Weights of a small GPT-style language model, trained from scratch on English Wikipedia: capped logits, 154M tokens.
Each number is 500 + 40 x the weight over its row's rms, rounded and kept within 0 to 999. Layers, rows and columns count from 0. Numbers have three digits each. The size before them is the row's rms in percent of the matrix's.

# down: layer 2 MLP down (transposed), 256x96, rms 0.195, rows 60-105, columns 0-95
# gate: layer 2 MLP gate, 256x96, rms 0.229, rows 61-106, columns 0-95
# up: layer 2 MLP up, 256x96, rms 0.232, rows 61-106, columns 0-95
down60 095:487559492492462477444464498505505527457486504468526419547467458487375550495479557554510516550568486475556519465488465524476493509555501523523517537535475483526483514519459518542486452508477568376592520468527516459508482508517589517564521513531595484559510478512532555536540511454507482478
gate61 095:536465494477468493560527586466425472517521467485550523532448553483443480456521491450522578520525441517566563508515458418561470535577537515479521439512539460494514461446564533511535520544414535506479537517555536436481495486484504499548491476506432481496574464556548452468510508518486474541
up61 090:504400610556504509454464487507473499497485557521428510525510471540471530509564548561541473457541531529529443502419568492450455512556507510484469547486544482527470433496539574533511460485496485528452503536462572475435531502489458540457476582514515511571512483498546461452496481487518476557
down61 098:494532421464518469524529584558498459517518442481525587537489511444477460485452489436413534497496462543582556482570511502512553479475584484507499499490520474513485516405489453480498508582512505532510472506503505546464425443515529455521495406527475500449496538575510495556552480516513481499
gate62 098:420536561519485506489576478460488463563537531419520472545490531475493502471525547478501475468550423564518512526494456477538485454519533480514481466536452518464499574514524529495508490492518428558565467508525549486458492496563541567476465491503353492442510528526502592548489495489520446517
up62 094:497507598486552483482537526457550508450524511474474475449459511503531485398472550542538490516577533454529553485552583508495507486560480484459473527483497480477515455552540511454510489504392444597565477429438480515451504444476542480529448547497497459515512482432512548509512523486546482492
down62 094:540462492465542524488431535443482515506494531563470475515486533476531465548505452535564523540496533466457495452545542537484499485480420484538526488460505454450473503484460468450405485506421429447441470470458433473585600473467480499505507464499577494539577498472558494501472498500547476552
gate63 100:445528482417491551522432553429537471420479525488555456489468452509519467487498493606502515455511429525520500532459402448579472511482555488454511518463543498439492548527522474530442547491434514480499490437512486497492524434517465444513491468527541472497426563482513509487503525444527536541
up63 105:495388480606470455487493569545532521558473533519463489452537474450450583492534487480489467484517503509433500527551576564451479460537518513464523498493464444439570502501524508518473483503499472453466523480461546541507490573523499492525549439529486416513476566529531511521535463521434506439
down63 095:487508501428542516539503429492513491513593499549461457482443471549501480543464458421594475492476523495486422508479517426566476503554479501549468508510492573509519459546466542472467485477476450503502495514533500490539493468453502542440459570433442558469520452482459398500447452526516538517
gate64 096:551475493548491479500548511504431429515563456483554518515419528490477526539608523522540464529482453548547517521530563505552543490564533505469516505497564477474466461500452437530449496481434430489570451481545510474476426497437506473528496463526486510470511557520532521413557557457509495535
up64 099:476388474411484452427524543432476455520510525517546575373513583529463495541447486490482478441512519453521473520528451544510489544449498455535482501481510489500506547476497447466526512566447483454476511501491488514523542467458522484457516485572516504548546524497530512588436477537517523504
down64 102:474552470485488475449447490552533529473430530516444471510510424500525498494438498496523572503523499463481525499483506459431447463515475531481464505529444525513543473427506572448510529485597566531485581553508500493432482518465507523472439564482488505442492411490399530564466477540492462494
gate65 106:547443487453420490495502522497463480501488508498462541452448492530450539528492572468469443524507583535488411507489489418499495512514482458531500471524513540462466538513490479430446522538456467522438440450566475545521574471523507564478467415491464473547567534481476476428538575512519490551
up65 109:514446499563429483394500513513497514450513463569470442548482514470505501430491584554501434524536543527479557514485520497455479462463429496475486496554503527470451473552487549487475520505483465518411448494539477540492585474516490506519405504506490557559478481475421482553553540500486535538
down65 103:429471556493499530471602529522561486557558553461537506492502566484523479478553515475534573510533424523550557513494555497494550461495548472558460493481495487585457521453479469504455498472450450490517563469479477503477425530547468456528475525452438541420510456531526547571535527529499498516
gate66 102:488500499564463558522510486511496498497566527479475452533435416546464443521516460523485438538470469474469487440418552462520449523498528513539535460587520458542559528454494481534494522516514475486464552595524551470468457507519478502527555470537457449514536372495467487481525527431474536472
up66 107:524496473489476461600471553533587490445526479484580499516495542509507480477581515512555539559546466486463478531468550532457475508454467550453519581579524454502488529495461520467448465484473469484512515516461513519414534511436459536520512442527521506587551486503507532563480533530489601504
down66 106:571491493458471493512512501449481522506420518536521521473523525513493507510487577424491493425575460518533471528565476492506512442471492505468537503447465537628507473503439530536524501514602503493495454455422444527475478444524468536513485442442487468518510527522511498465473419594518481451
gate67 115:449419491543489488489545456502576449526514552461494443595445488520532498483428483515471437503480549548468441481522546451478463411534520462483543447446470454511489554512508486517544493509534440529510447524508456491531533494471541472448495450480525487432475545530584547509518561517585516505
up67 117:497585525504513549502571455492612467524530504453522486562457545504535494507428475469481453538544472517429474452514543478513479471486512537503539439491525513518463576459532493461543391490563446463496488537535505531515535497502502437462548431457502461459531517447543475510407524474513490544
down67 103:464501480548522479526466521445447556406562468496479579442516509444461556439522462492484592478448475481560495566492476543463572594428447525512467536479506544519555449491544491523470560449452533505510578473471509505459506511518482524501543486515454458541540446523487497543509545487518508495
gate68 094:547538572513475477503526532536485460469565484502480501521470503477538491507475532545537549515485583459525503493490489440550408487446575515494548537452503548523457458517482443445449493498482449446496474542469449472503447566451555468558427545454441510515545480554489444479460590480559489473
up68 095:461475434486496522460397485513565517584455464523510530489508506562435458584499485522525506478431503523466502535505468453485493440493452451561482514533488492468486455549500396542463517424465527533504510428519419559451525502463503521472542444473524476433530526515548510494488523500481478577
down68 098:497535581533481459551539512520469474468505442469483514530510551461485548500541563495537494535426477455500460487418558507516504531595472519419553525484458544539551482456455588494530542495520440523496465513487578423516440509483531491537470464468412509487562473540446494504468457535510531492
gate69 099:503500530485509516494512492578530561455541515411553495497508497471494506486495432504459522481461477527502470445536601358485507511474486501449531483539512476563596471551468493511500481498423482446482505554507402545528515471509494462541515470537529496415530458532467483508441479544545509534
up69 097:552564546472495421518520474553510512431563495448510469495575471496465480443511471508478494437479445497507595529580515456535532531533566505519593471522539495447576499521507563528566450456503505440497513529495476504497519502491514440503542494497535498400466495551469507460499434521452470545
down69 093:460408457550498535482436569444503543574449533580522525478485495491441505470465533547484526571572530486478498483429471524517511443473531455487459491498427480474461496524472435495427532489530578460510465485535528433482486467505466521530507527501457491567467515484506459596511515428539505530
gate70 108:505517513524472517461529543467493518479539473499534493491535579579393552523526533455590460471539471484555572559546446529522552489503441462546462430548506530460472485557518435550502513532478499554440487536537538513506565554518501497506497498541516466516549504502500533377494448523516514515
up70 106:512479439539555425509501558442509592501480464462511465475424539540492450492457511436556543490562433493524449498467493535445530498575537559517549517509511499557536541512516536540511442495494546529519480433572509428511455524509425523478456464494429468480530533473506538549509483554553471513
down70 107:516498552458486558449433514446490487410520558500481525516418466455553463516541431492406513504485511521553522465477533432466503494456492524521511501459522497504507414471489533556488491469432515499517514440445471527433490518470468530443488550535547570464491520481504456548506546502552544394
gate71 093:471553527530411552511557465499478499504495482473505493453543569459475569450450534471518464527486506465450471519482515538474484469458569512553482442501485420580484425529480441559551529523562436477492454513492480541543497498504529479419422475509472526520533496520466449522507557555569569480
up71 094:448512481520495470616405538484533461504483526517472503443556489457484475476542561491500531516483457513497549580578483519477527488476485484472537407493471514423481468513565539555533560524512468436524563520560478539449520491478444505577555404502510538508475484489488534503508481520491563504
down71 098:494551516429520502455558488471464514522540484499569527479457484484512454479445503564486548476526478521434546482468536422486547481490533541460552533532506543521396534523450559441557577523500503525536519424515448457532499495492522538531477448457470569553422473505466485527552546490567516540
gate72 112:557429539492497484569473525479426482541494454480527518593510517483443508493484630475542558481497515469470510474487570479572560439482502451507488471487505442487536505462524520481522463525503499502436475537501406513536499438456581565529442489453486477526507496507462506481487518591499554510
up72 115:489476465581547522401486537435441579543515556521464515477493521524513436542510471519528444450565467453560443454512556476509447524484469531490498572504541580511509495542541503476515438440541472440568517486536479569497533553458509476493551458516510465455493508450509467467431504472480502516
down72 113:471476474510486578479441556487473401500496479468554492521526453554523510513484447534517479477512528502533495428542543417493482428511554560443485521416509528517490533448566480478575570438548467544440515507538514517505473508468505562462549429521487472489454517430523467519525507443461481448
gate73 093:593496571467515494505464501541549472484570511524493564497530507593467439443416466546543496535561542402498497481603453528537531513584477448510524525522422500479491482470504492451479541488535469476430506528545552493482455441471488490495521482495560490486500525463479503521559517499501461459
up73 094:500434440533509516529395508471484562506480525502486459549521495550486535484533480507514493530465487526429560466501616443553566495539494447525556537496410404490517421485504498517502539402450508522448474537513544520499479507486508522511496510515559546518553521469527492436512535540443474484
down73 093:501479553555514477425572509449521547569549502497457534549520514558492480484455544554509456550446539520494518500504436560554453491480572533505521545479546477518371541510486576538528438495475487528565425468492553512560485493516530575490474528485448477517457496477527448532479491516484495540
gate74 091:509488517538468486569479511507491447566438540434504476468448507526530488569518512466506527523518453432465507480587545456479522477495495496516520536615549439523498451508537523515502508426541525513480514551476463529509465516525572538571479565464469547509511489558477520581564509501447489397
up74 090:503512580525463472514507503527435392507495560469448489483525509496507439531509502453527444494520568478529538508535491418531560485469485447500505558477525509474558448484518439386479508408468530485492523549508511563451522566466570551507473455506544498503488469518431539569520515516500522454
down74 091:499475501499497563484488478450559515570518506498490530520442538426555490488490491501475559504424414500453408518502491489558490407500462562478466443499508499503419488469487511513509545600522517504503515504519434455494544496500462548486478545452494422567483457497514422545508446536552562493
gate75 099:471413479459527425496539535429549436499507564501534494486478499520544505474420523526452509535504563479533524501507471513496439501514496530519448525464533426545462475468492493514486480558524507515511551473477500516427512435475500438545520588499502564497401538440525623469478474487528474464
up75 096:501489469506509480447511453499492469530438492494485455538602557511573525498538564534484473527471520528476450479508530578474487462492533481502468541507428521548558426497536485453520425447497490540479514567488540478440528487430495547541495595517552579468471597501522542557474479505504457504
down75 101:448501505492551527504505541519485567528558493524495536456470483494464455484424450475495542437544517501470549497460542441496533536464436485537518450487530432480427559494578495537480562539453532502524447521557528497480461435556399494491488488433455421491547465461521509440483511461523543445
gate76 104:566513498534465464583473466558465513493495462574509489527472450515527550507405524536534501533523459465510565469507505496488453580476520515475505481582566520530505534502463515449511451463477506485514557479482520555426448474372529483517453468536527553538554553493529505470573479521443505464
up76 098:537517521456473505547511501476549547458510504478483485454518538515488535468538510468400562563474534524465500477474538493424485559499486559553450453434550482478435490471513518532473501424513543525522434426539566470500619480475482539557462476479499496494468519440491541551430483506459551544
down76 109:527519527564493437484471498542516430575422496514507488517460484528491444510412428508493417504439469457504512467490495481567495488503454447474528490599483530512450582559577501442521446554456483436509490533501475478507427477484486483494559476511513521480581519512508551501543498547462446517
gate77 093:425542536480478445475485533485497535492547543455549523477534511478445518514510404452485593516536503567561526536475455469518489534522501451587402460441496473517511492503463543487496573511572525478472491472505542572543488459533465457586555501454509479479550515535528531472512438495531453497
up77 092:477454505526479497503491434528555500491542425473511432517538495473424511439520400516545465464504513494491516540472451534567442474483559456554567507475488467507503544564501488479533582472456449549528515506517471547499487459444520527509498471475465471490418555536562444490456567407465506524
down77 092:542479486480515506486515580474467446434447482552467535516480537531597505543464534506427533496511492501482505431497511504461564518506394567500460506489529531527483522425504522514513437488535568477441458465480541487490518505528496478532533481606575517509554472481495577471549471560555447475
gate78 101:500531551465419451450503521542459505492563545454461481532516458551502483462497445439575490497550497477464514505527473545569454487458530422441467488407446546486480507473571564534540458517495486524503484470450590470522455506513536545537587492477436510456551477498482541557480507514504467527
up78 092:593570547521482477498520480515546480502488549428512564482492498535522467556455505455494540526450491550540579473414489502514532492444520473515497476449468516529549434476441495465502556557487468567455525497407471511535452475461439527549570536468516482501487423459508468448511445526512493439
down78 101:390472507528533528578565551479503522537474495534530549461490530443477543509506458554378518490530497484520440524495481477535534503507506433517509505572523580540445527498478541504503469522532465518539466549503535551447594489461483529492510453508454442503450545478469467406519475445472511504
gate79 094:452417447501563524511455475500444534453484463530474516525457562466516527506454555474479473482517596518535512491539495535532561544581482496526498464514522488496504597532463474460522512523549521478466545509456479493482482492436605538565541501503464501524476445545537597561561521541497490550
up79 091:495537543505493499512458532488425554466479526510465447517537514487527455532466536468466559537525456567522532573456483497501507602519470533477430505437429521429624515531508502449441443469492513432458524486507515527521437561512486530500490500463516521490491502468467558525483436570522556542
down79 096:477566434447548539485505482522524446563483519544589535507441457461521479466537491455506494447544557548551416445501448471480443469516450495522545425509571495519418400436522473488562521524518501532510490521509518521459535448528519518487499483555496481505468570546476505465538496472542486450
gate80 108:551500492459441568485479472526532447474495431559535488538519521448538540480494518457511444520552506497468443509509525519525464521426500460499505461516461474433563563540464472452480558558410458556476478472487478524485574426551507475488495488488457456449567453544531454495561536526465422463
up80 110:505509478540470438549426474514555550470521416585485492511544482486507487479434452512444550556474437496487545458534481560501488556440426450494534483503503548500450540517475575470497537496517422484518542472438491443446515451473463539486494421500503495514454472439524515480490506550498407473
down80 111:550500499506467503492523482533494476483524484544477487510480523475507496539524509491471497512535474473509530510429528497562448480547551484575473508484557507435449441513503453533485574537563417545533558431523463512472452569402536465467561458568514584522492482513501476551481539536484446616
gate81 099:535445533498458467454519514518516439484534438507504525473591495443504454479467501516482492457478484510412505433469516496566496529516495458509450533444481586495490527515392464489495526479485497482494479460530482463489569429480486442420443517432460555443543547596461457519476508514487552531
up81 100:529523460494558547497558476522480528380494558505567504554443477431456480518508534412517534512548567498502485447489512479418545535447484469519486451569524428545538428463473539497519463524448553510504498470499486487483453471445531497506500463513411530513469514486521544460522545523576488522
down81 100:525535534499517503459496487535492503544491540539471478599536571514556445484558517501552546490480477554568526519486458509564548423545482457600430467480444517555522568507470468464402466547479518497536462504498527460470512533507521492499465505540476424486492441479462543472482485585525451505
gate82 112:494541469498457467540489543426507535496532507431540457538497519425451557533459538505494506474511498496551575508558435485549471514585498490470483515508562494470472515465504513487495471509548550486486504458471505476502519465461539529462485530440382524469501530598518562418523479502517411417
up82 112:473487390603463536527550504506543568494572477552481539521484529425456504538499506519456519481524505532453463485546517434470459522501494514517450604549524505519504469469509453486535505505591538488522475487457561495513537510488518565496562556456447447538479489490556516442562476500494493434
down82 104:530521492511425460489445506495456552496499543522483471472548485519438466486479431513465496517518467492527424467527471533462464434437457500575515558499443569553486498570576387529497547532512479481529469511569421461552495525537504503526496445523534552571507448494524451543483523455505458510
gate83 101:485528568515570500460515500507554560511533508512545426533479490491561545545544462541500515512532474512448526489513513521449566560495383474485416489455632467522502503515498530548541438514541473452535461592544497537522483467511552525447483508495460476548470481542506501551456523473481523508
up83 111:511525488539515537483494520514480406621473536451513476496465434435520458543449503469507483541474494553537468492508507522507443445515519512575579458543473461468412469494540490553435499448510494539489498477521490541488463482511490486456537483471557596508492486503436497474490471535627522516
down83 103:569507519515560437512457477518488501392487523494485495506517515473463588576515544534493484472507473533408518500536456516501493600452527494390471505505481431513469566513488503477518562533538497504540473462541555479485518469481498510485517551485482447534617425482531562514491508465471472508
gate84 101:458562490539443525435557475539482499516522500534482537579452452519446528526536528488552481500505535514500480444387588460465552441590523421502502516499501507541489501472572538505531492511528455495477521453444541552473500526536515434454502516568446419505465503508477511508529483492529443443
up84 098:408443475498538456570498493510510534446442571453505521502525458459530547481505455611516510525425437517528571465451547493486556481498487525497511453552465499531494548534480529459569527475464496480507536499529535540515490473424451479541603448478478490463496541485515512509486456472546413505
down84 110:488477471492579494535476560497544555541522500474536509475529577448624498461476458528503503506501485451497540560540479527472523509410491532474588500515446446478533524529485459500530532518462542505521521540586505512488425443508508561500466538469585501462528544484537525499421542502504541573
gate85 103:507511565439522480489544465464511456468525471494536472529458523515547508484436518501528469508557477496509532491475535441463488465453486466476521469534510476520530576532555437523499533488502500469557482375491476432402562475465548493426486426530520508481480524369531453443525526532468483507
up85 099:529505526595473495528491565517505482444463471519428485483449411497463537575496549461474532477510497501508504531506562578489467535518470506500523508584519511539489428481522515542463445495556441468475519448430523518529436503546517516565475532539458469491544512494464512485490382522438561452
down85 094:507527516537523479460483430455548537520510476494531451504461574547510469460509432500550429522504581543508467431469452455527533459492470489453486440516487517485483507470537405482474578456483558516459460500550504480410539509517527560503528482491470517604477458440475430432490529490460518482
gate86 096:472493476535455522477442488542511500528527518498507503589512511502482479478445491532475472489528556521519441471532528514513534436577525488491516522556466545526430599443471495533509507531598483493502442538496433503522454510438418536530522390520513511539445499462472459509423561537531559542
up86 084:491538431484487525465505514493454467552556506498502568451499466539507500543515529465532520513545559399549507526553449479541482515487482518460454514497561559386472445478571484505479451511505425517460505447578543461440447508454530506505489526555422506470538478539483489511467475506406479487
down86 091:512455468501474502576455495499498474544479548492535507567510474457500452497513476568458527490508514548525475467504558495512553454561549479531486516469473503465418619471464510490481551530561495487548460525512461517557464559428464576505507394550558533507468510499455442489457519576539521532
gate87 086:560535459527492502512468544589541477434519495492494518430518438494493507602464591457510527477522525471484556514526509476467447474513503484533461523452431506592517554535538437471476504464487491495478515437486531489522478536462393434551531502542545468475417510481474533486493517516447432519
up87 095:572439482415453502439519457498501446526522559462533531477525447538530448463489470484545522576455508466496483566490536499490495490473542527510522509509527547491484533421482539538517507501490572537566543472466498513530534528560467542515519494432441501470497327470537492491529475502458522524
down87 099:479567508563513540523429500458493525502465450538510473530490465502462539506526498507476482497524540499467549406418441470486580509562454485471437494474513482509542501532526527515489539523489481494421467550580466493477576493498597549472488556541535520492509606535474498450525516543589492491
gate88 095:476501445508517537479524487466485597507468495494534472463527534556550483518531490573462493511583479516562521476450470553579477497543523546500492515476471560463473497538481497509470522546535484522475460488529456509466577506551445440483475587587544569579517541508470554532494449478466596487
up88 093:465446516534516533449569375445513511486507421496497492514455556479507465534463528558435502494425502455473459524512539550493586501532554465481515536543473518486530533531515467513463538491506432440518419519478506467482475433534544516472490465493560488521497546527470531568522553414518564512
down88 101:545505476506477436506523541539545525497551538485507555490536465502507552467411457521492546491519414550452502511480492536454536458479546503583568534458504508531571479525527459511576487492519517527553542525455559561540484486481452550538534429443535436468481506530531534424482529529529424561
gate89 095:528519483516520512514449510513424437536471492551524466530471516459550528486495426503483518502512519483498551485547419476578448525517502472528496486443484542552561500437518580465457503592550516510579480520539531451445504536552551470576449489487451547486575489567492492534490436561464493476
up89 093:571523514596431496483546477502487512538583515487475528559473420493496509524374502504506402473489468520504466476476513446542456441466503492521516466537475457477498521504532515542469553534546444444530532505547537509433544532447533510586448502487467493497490545458527560454443463527488510505
down89 096:532494468525412482484531463445548511481493498442538517473475497487478498523526505468471535523489474555533518424501490461552546511488468506515504576514465554492546433397506469497390498530561554429492518531442486532522477561483562494466569500524605484512452541488527524571483532494497499422
gate90 097:510513499548473456526491478516460538551580513437450446438544591416512470492515456401509499497508526452423489504521494488496430449531506477518561547491455479581559563496474479506493558521488524487522520487476453500499485547484511563518491524466525536466457591521522463493543540508494400543
up90 088:463463519511515482504461504546474483529489562469521529472539540548478512437496472420482543572500496626465448438490580494508512434540552513486531550457489423498500545468542480536475521516530508483500525485470533507502531462422490467526449425412465447458433488448518515519500565473525468558
down90 099:548503549491580513462496529489523474492467463533539545539464427540506455510504576621477460490506475540538518438551499525500545558506511511451467479494561516441415469514484559480502402478496488509473439470583487479536545530523545461472521485481500473521574440503480481512502452476513579450
gate91 099:435511461432552504483485509502486463469477483566578505486441445507545481530530576525447510472547498408516540540484456516513505558504528557448453496485529517424457514539517489577554545488453497450492428529495471485422511475435493417441502529524551522520512474475500570457508488489501575544
up91 105:470527464458522480475472477532469510481395440604520527526430525475509477546437520497472509534464498518540549532472401500500467481500487553463504537489522534486418576563515464472448471506464423545530523534502458430526444518432523486525520508515544404540498516499512571472483516494456475528
down91 091:510495527549458499500483522461518464502525469482476533473471492522504463503514494501455497487523445572481459437486521493531501452537464470546488481510470493538566514377524513515465501586540592482493569490503527567512480461520474526534523596564542565474390499493576492514555561521545427503
gate92 085:437499510475540499483495540525552512381580469419561529476453531516475526532463588446572496503496609483555517474493424475459539460470510522507537553529529573452495465502478470510555455472554537500476529484516515525565510512512506530448500482457518454496483516520483549574479526481539466540
up92 095:488494584502472528484564418498513614508517534516479462411508472569509512556419452535472503473542408519572479502502476556525517546518540484534468448488519542510487477554483525516482481464529488385444461487494510558501539505573534448472461469539510529526460494474442493477468490461483484495
down92 095:511492415523476431526428553438532433492482511454542539529460452453528469546538493440496474539432579488468481475525544460473435448503476527479531543514490446480539519460527471457562529533513543595547551566534534484476474504477464496549560573496544463500489529555569520502500494519478543491
gate93 102:491526481536444542533583455504509442515571506471490528508473493462519520499523545447483492552422482479460465534491598469570504570550533543465438522512541505484469465482480535515605494478437488559498494516510476486463519573434529502474527542525524521465622469501477514537490500534511441436
up93 107:506524428520534384522479570491528533489445502490450497506507524517481498532562451479526502525518501521532507526567447512403435484485467459501472555481504455511516498472527544421466509494490476493537447471537444550569474459536522487513492517546508495497421504553495565476443514380519550576
down93 104:520432435485493467537606491535533501472470506422488521548440484601473530504510541535491520527563520457535509518486462485463497520512550438502466543448550500536527552498511577440543476400443509549467473502505443445529511515548479527553513466515450471490454494576502547447480559478505522521
gate94 089:495475486497535485558424524485548457528442473461489481509528456493491435476486454515469494563481442527496538505567467471463411482500564505451522498506548509565408499448511449450484490438488529496506545554532451583547526520471469542607573457465530536526451472497532461451497451480492541504
up94 092:561518560478483468495483435475550495496470494480513481578500475480485455550502473481504442460536529500491547506550521506485516540544519364524536492553507424504550442497421527488497517431517481504513493548473501486467500604571524508467522474484519498484453549434409463488530547599470487510
down94 094:526479489449522462527471504482518532536501478433482482528522468526519476512470497495470509569506447521499415509520470519495408477502578548468501498508551516543442559531585488457578492483524500485543533465527477575542550475452498561571508462513452544569520501549539500445492362459502521472
gate95 106:480622570475460514456509491485463556536523529450522512504514545452525439474454532592490454459515446540518551446472394546483511521472519558497510502479605518520504526559440483429505467499514538507473560490472532414478529500476555486430458520503497511505451493515495494510457454520526470515
up95 103:481530530556576544534586434483466483491516526516496492454545497518522506464530542466558555527456487515493501565385475439518504493442485544476532462545452489545470513462429488487518458543518507522517537480482478457591474477525533478555414486477508449538470460445532486534606456535490474485
down95 108:506429419455487460526424544472550463469489458514507517542471433539559496562577512474479484519565505502446493516517588517451490429588538452478516494480520556536419497501505573562482526473448490461502475489564497564472524541458515532540461516505492476555503550485426499486528489469548497488
gate96 097:451527523521538588544544562473505542525573522486541471415482501543594478547516544481521501556500445473464537620440494496522521511472472584472467515501520431507535471501526533544460431578469469498502498510507501463522498480452511474484460510480425486485558572480518464566536509486501500542
up96 100:499413502493445555526532475490395453493444493478452448507461531501496433454535480446518462427546590509487500476619463513519454535480501485518488525483557499545467532526532488512477506502514395433479470524470449537456478515518558515476483431489527560527525524535550456504496489524541443498
down96 100:443501463536552560491470557550470529425569476489477516468514459499536558515459496506456505508464406498507469557463555525480577549467488539546516500481436453498588492534506524509485466521483461519560446564505566457550474549466495468493439549482528497521549491483548426535461553466426489520
gate97 112:519490522463430498456519421515439457514418557480540526515480451459469557475534492437479524530554576476565504483441514504556490464449491449495528502477486473487493552525496451521488538463478559489514406516483479594481458458502448521451562544478541580501539507523523517425493480518542564456
up97 105:513564480442487509552526532453462519446555480447545517531425572442519506439583563567482440439520424481463452493535510520574505501463551498477493488463508497505494555467512523480542514512480569549496496503515554445522475421512548530483512430573521515498530516456541492493574500465564506475
down97 115:576492429547529509494502517569521444574452498473560554508585467533483472483491526489519409495527461563519466458542566567483467591558495435503508463538558535498453440514463496517492477514478475523529505559551541448461484453538488492532550521544504471508508438560463500461557532527513524472
gate98 097:527524436517486467498535545486539394504521467495545508465422527529515481578507588481467537452498498453453540493493450499487510579492505482514525579503458524373486547466571479557503452470495439504501523444486509489507502506522522415479485499551544489446488549479538506499581535475532488556
up98 094:474415477555456559524585484492530464499552509460546555422456460593516480528449497476497540522473511500534523493516498529493511514453491527484539509495505528488490443490490570468537523524559369496442535429483418531531524506506515509464509559524461406504494492453544517547539549471456502525
down98 091:587513534477550546462469453520502537524458519564464474535559505476507499469441501497539484531470479534456416452428544452562404438534466479571486445482544456568528497507450489485462522522475512461508477565490515503459486485489482541533522493436507603497498532519453518470438453511426475478
gate99 092:454525520556475484521544539526507477568457571499497434466461514474461526541527465541535415577520459534553466524496465469514425461506482500486496481533468508528464455480471463479461534438501416501545561503503506496461559565504541518524460514523458518453511418594523497514471380491470532473
up99 099:501485516444526516564528510454474424485505516598468475486531428540462457501414461487463435568481520497497520503464467472531524482520510558459551427464475493532495579550498506499434516499467549494496512522441473510507555536495527499526503469491493538493466524513508570428539583455556581411
down99 102:521523492511504553482480565480460427526487543565482480470483520493425424517499502424481465516502525522529495521496538552580479483462424567459523496548475521410497460537472551562487463574475446487458578468604511468540504477489484465516489398483485521498469467531532495488470463483449543466
gate100 093:497490467518460469493435504534512495526464480534499508518539566427514431439474488542469458427488551476541494448498458490514531493488558452485500473538493515517505487574503515576430494497560491605539468503543441506499574500525467492486467495443526525460441492491479597378491492447481434501
up100 091:554473621526433506490555458525441522512580512443452488497508455485427564598566494422548545505451478495515487516494493487533508510459471533517540531454501494445463536489501457516548494471429488422463496558494499462475470504520548570510559499560472460476498495494493429565485507507472489493
down100 089:428476479520474478519497515557502494549496469521437510519507585499560466512479481560515469496480554513531525523391492519509505499523516459518485466564470501513560520538543531513423536563543432552504455542503417465511536529475447494471466548404557509443532484488524586429476512439492444510
gate101 100:470495445515489471492537509466499519511518526522544527559557558483464548534509445457517494519529522506520441438487477468562525532460525520460446555510537468398504466541471535451579540476488475528443519450446453454518564436444481517461513606492519408469531518563546465462537555500521509484
up101 108:551471554541524561475494496532510525484528503495499502495564461525503423486497536566494503463446454470509508572482494571435451513537558510567501493505425501563450504507492518560545454498499519460573450546458565455495459546579520454565488444541582508486497461411474520498481488526511431489
down101 105:470493485470560391494512524452431520473494529430535515495472542479552547419479505488472536511472493540512557515536530507508593451495507547502505443527514490493582531491638469460426497505483553511551538517549466571452438511483458479451529492486484519460457531503525518546518486471555474497
gate102 095:527515442496501473407465491499456551502503472505468537436505467519550471511455494498497427530538579443460525564484514475517493473417459539482526419603506601496467430550429490408465502482514489556510493510495551433520521475506471506490544531522542465563542480486505471479481497502455497452
up102 094:473518493555509561590509388444589545498541549492534458469515468538535552493461541478569593507452513541436508441502504502501518488469484425491424503434475513512491466587488440459485497435533498521477601504486494536450484506474476516460465489480505523475520537513497483476495504465549546490
down102 101:534501532489492421486495582507403439451543468470471498514471437455543507453525531492487508548536541484523430568502537545533502551505561540480550496524550557476511481481484568454543515496487503520567446472505561474518496485473479505549551529518565438564451478492514418485550532507407525477
gate103 102:502510600484486531518502524504557473427533537457496482577520521514527436438529512590459520503510515525531517417470501562562422476508505498486506595471469481520497494537518518415559537572510497567438448458549498439519504548498512515502442459466522409491520488472489541524512453518512483469
up103 100:511540522495454494533389599495495519465517493518559486500573537510467416456448510474486500496483545488522563513591446486571482464516514488497506455529526494472528459423404485454551564473512496431459536496501476503496500487565506518502461531437553513525527529588458491495494466541478565499
down103 099:525477453565571481471617477564528446496523543438471528516463473453517484558525469515521507481533471494514476433450546481458531534517508470469506529483438494515406535508619487472492486480500444580524517504573501462474501478545522491525536489532451460510476419446484491497507531450492419479
gate104 108:503447563522445504494447519464515523583513554493453500510539500477539427500517457517464468462462491518545441456602467450493504578643510505551493531515524562516478489544519457541505518548521515522492481517516468499438566499540521584481495531495553558532525497483471550480472426492548508534
up104 102:523516389417566470568526505510552515460506459512508440478533580523437514482460521552548506486593494464503540493492532483582487517484463482512460593511514400496497480584510492543493510456429512424494533488502496517525489545481468451502547463483480484448520474488439468542501536502486472460
down104 109:552521471499447483477428566537494529528533598531474461561515534468487459498493540545559509510443491425543480542552423508524488524537513556579548474573473467472540543553547495565493563547496480489534458484505528500470563482520470472507541523530549560507568517449420509470505481523558481505
gate105 078:499552430540525517497577522452542482471514568439469446489564445546541520502439450519459554429527529479520509522509504514509517463460606492532493483494458411478434546463498479440507499466471552543570474490438482481460472510557518503469489507527483504523542467497463474527513557432491439413
up105 094:356537495575461504483491599490436506486466486502467535533461509452480522539548518544517449555532567558517490477454458503492440419479529501478502555530495479529516530553493499486516515565494431493512439415502464472532485478467536530516504457477532450573430538547515499535451501483496479518
down105 090:621471470480545451501484462480571500490527519507553497429516516504492469459468486463466562474440425438494502522503565549472578554520476548506511459483468509481538488457540454548552520444505569445470573598492523505480491514477468467488505505515485486429567425438489502482528536497522532521
gate106 086:468500502495506510512571516483518548441547515461558528469513468437467526439573481571567556511515483414558464516497515522540518523475453519538532473486391478495444616538550490515507500495496457508511453498509450537495501445579512488466497496469441510563532487467539523458499512468546495401
up106 091:454489491522485465479462515524415563544394503469499494493449528514555489511464486394537482575440509562503514544472533420473464479480487465540474496541502503503452423449482499525500497475479463501551576517548489474517483556435457538575450431495471556465502526494507513536471489534411487490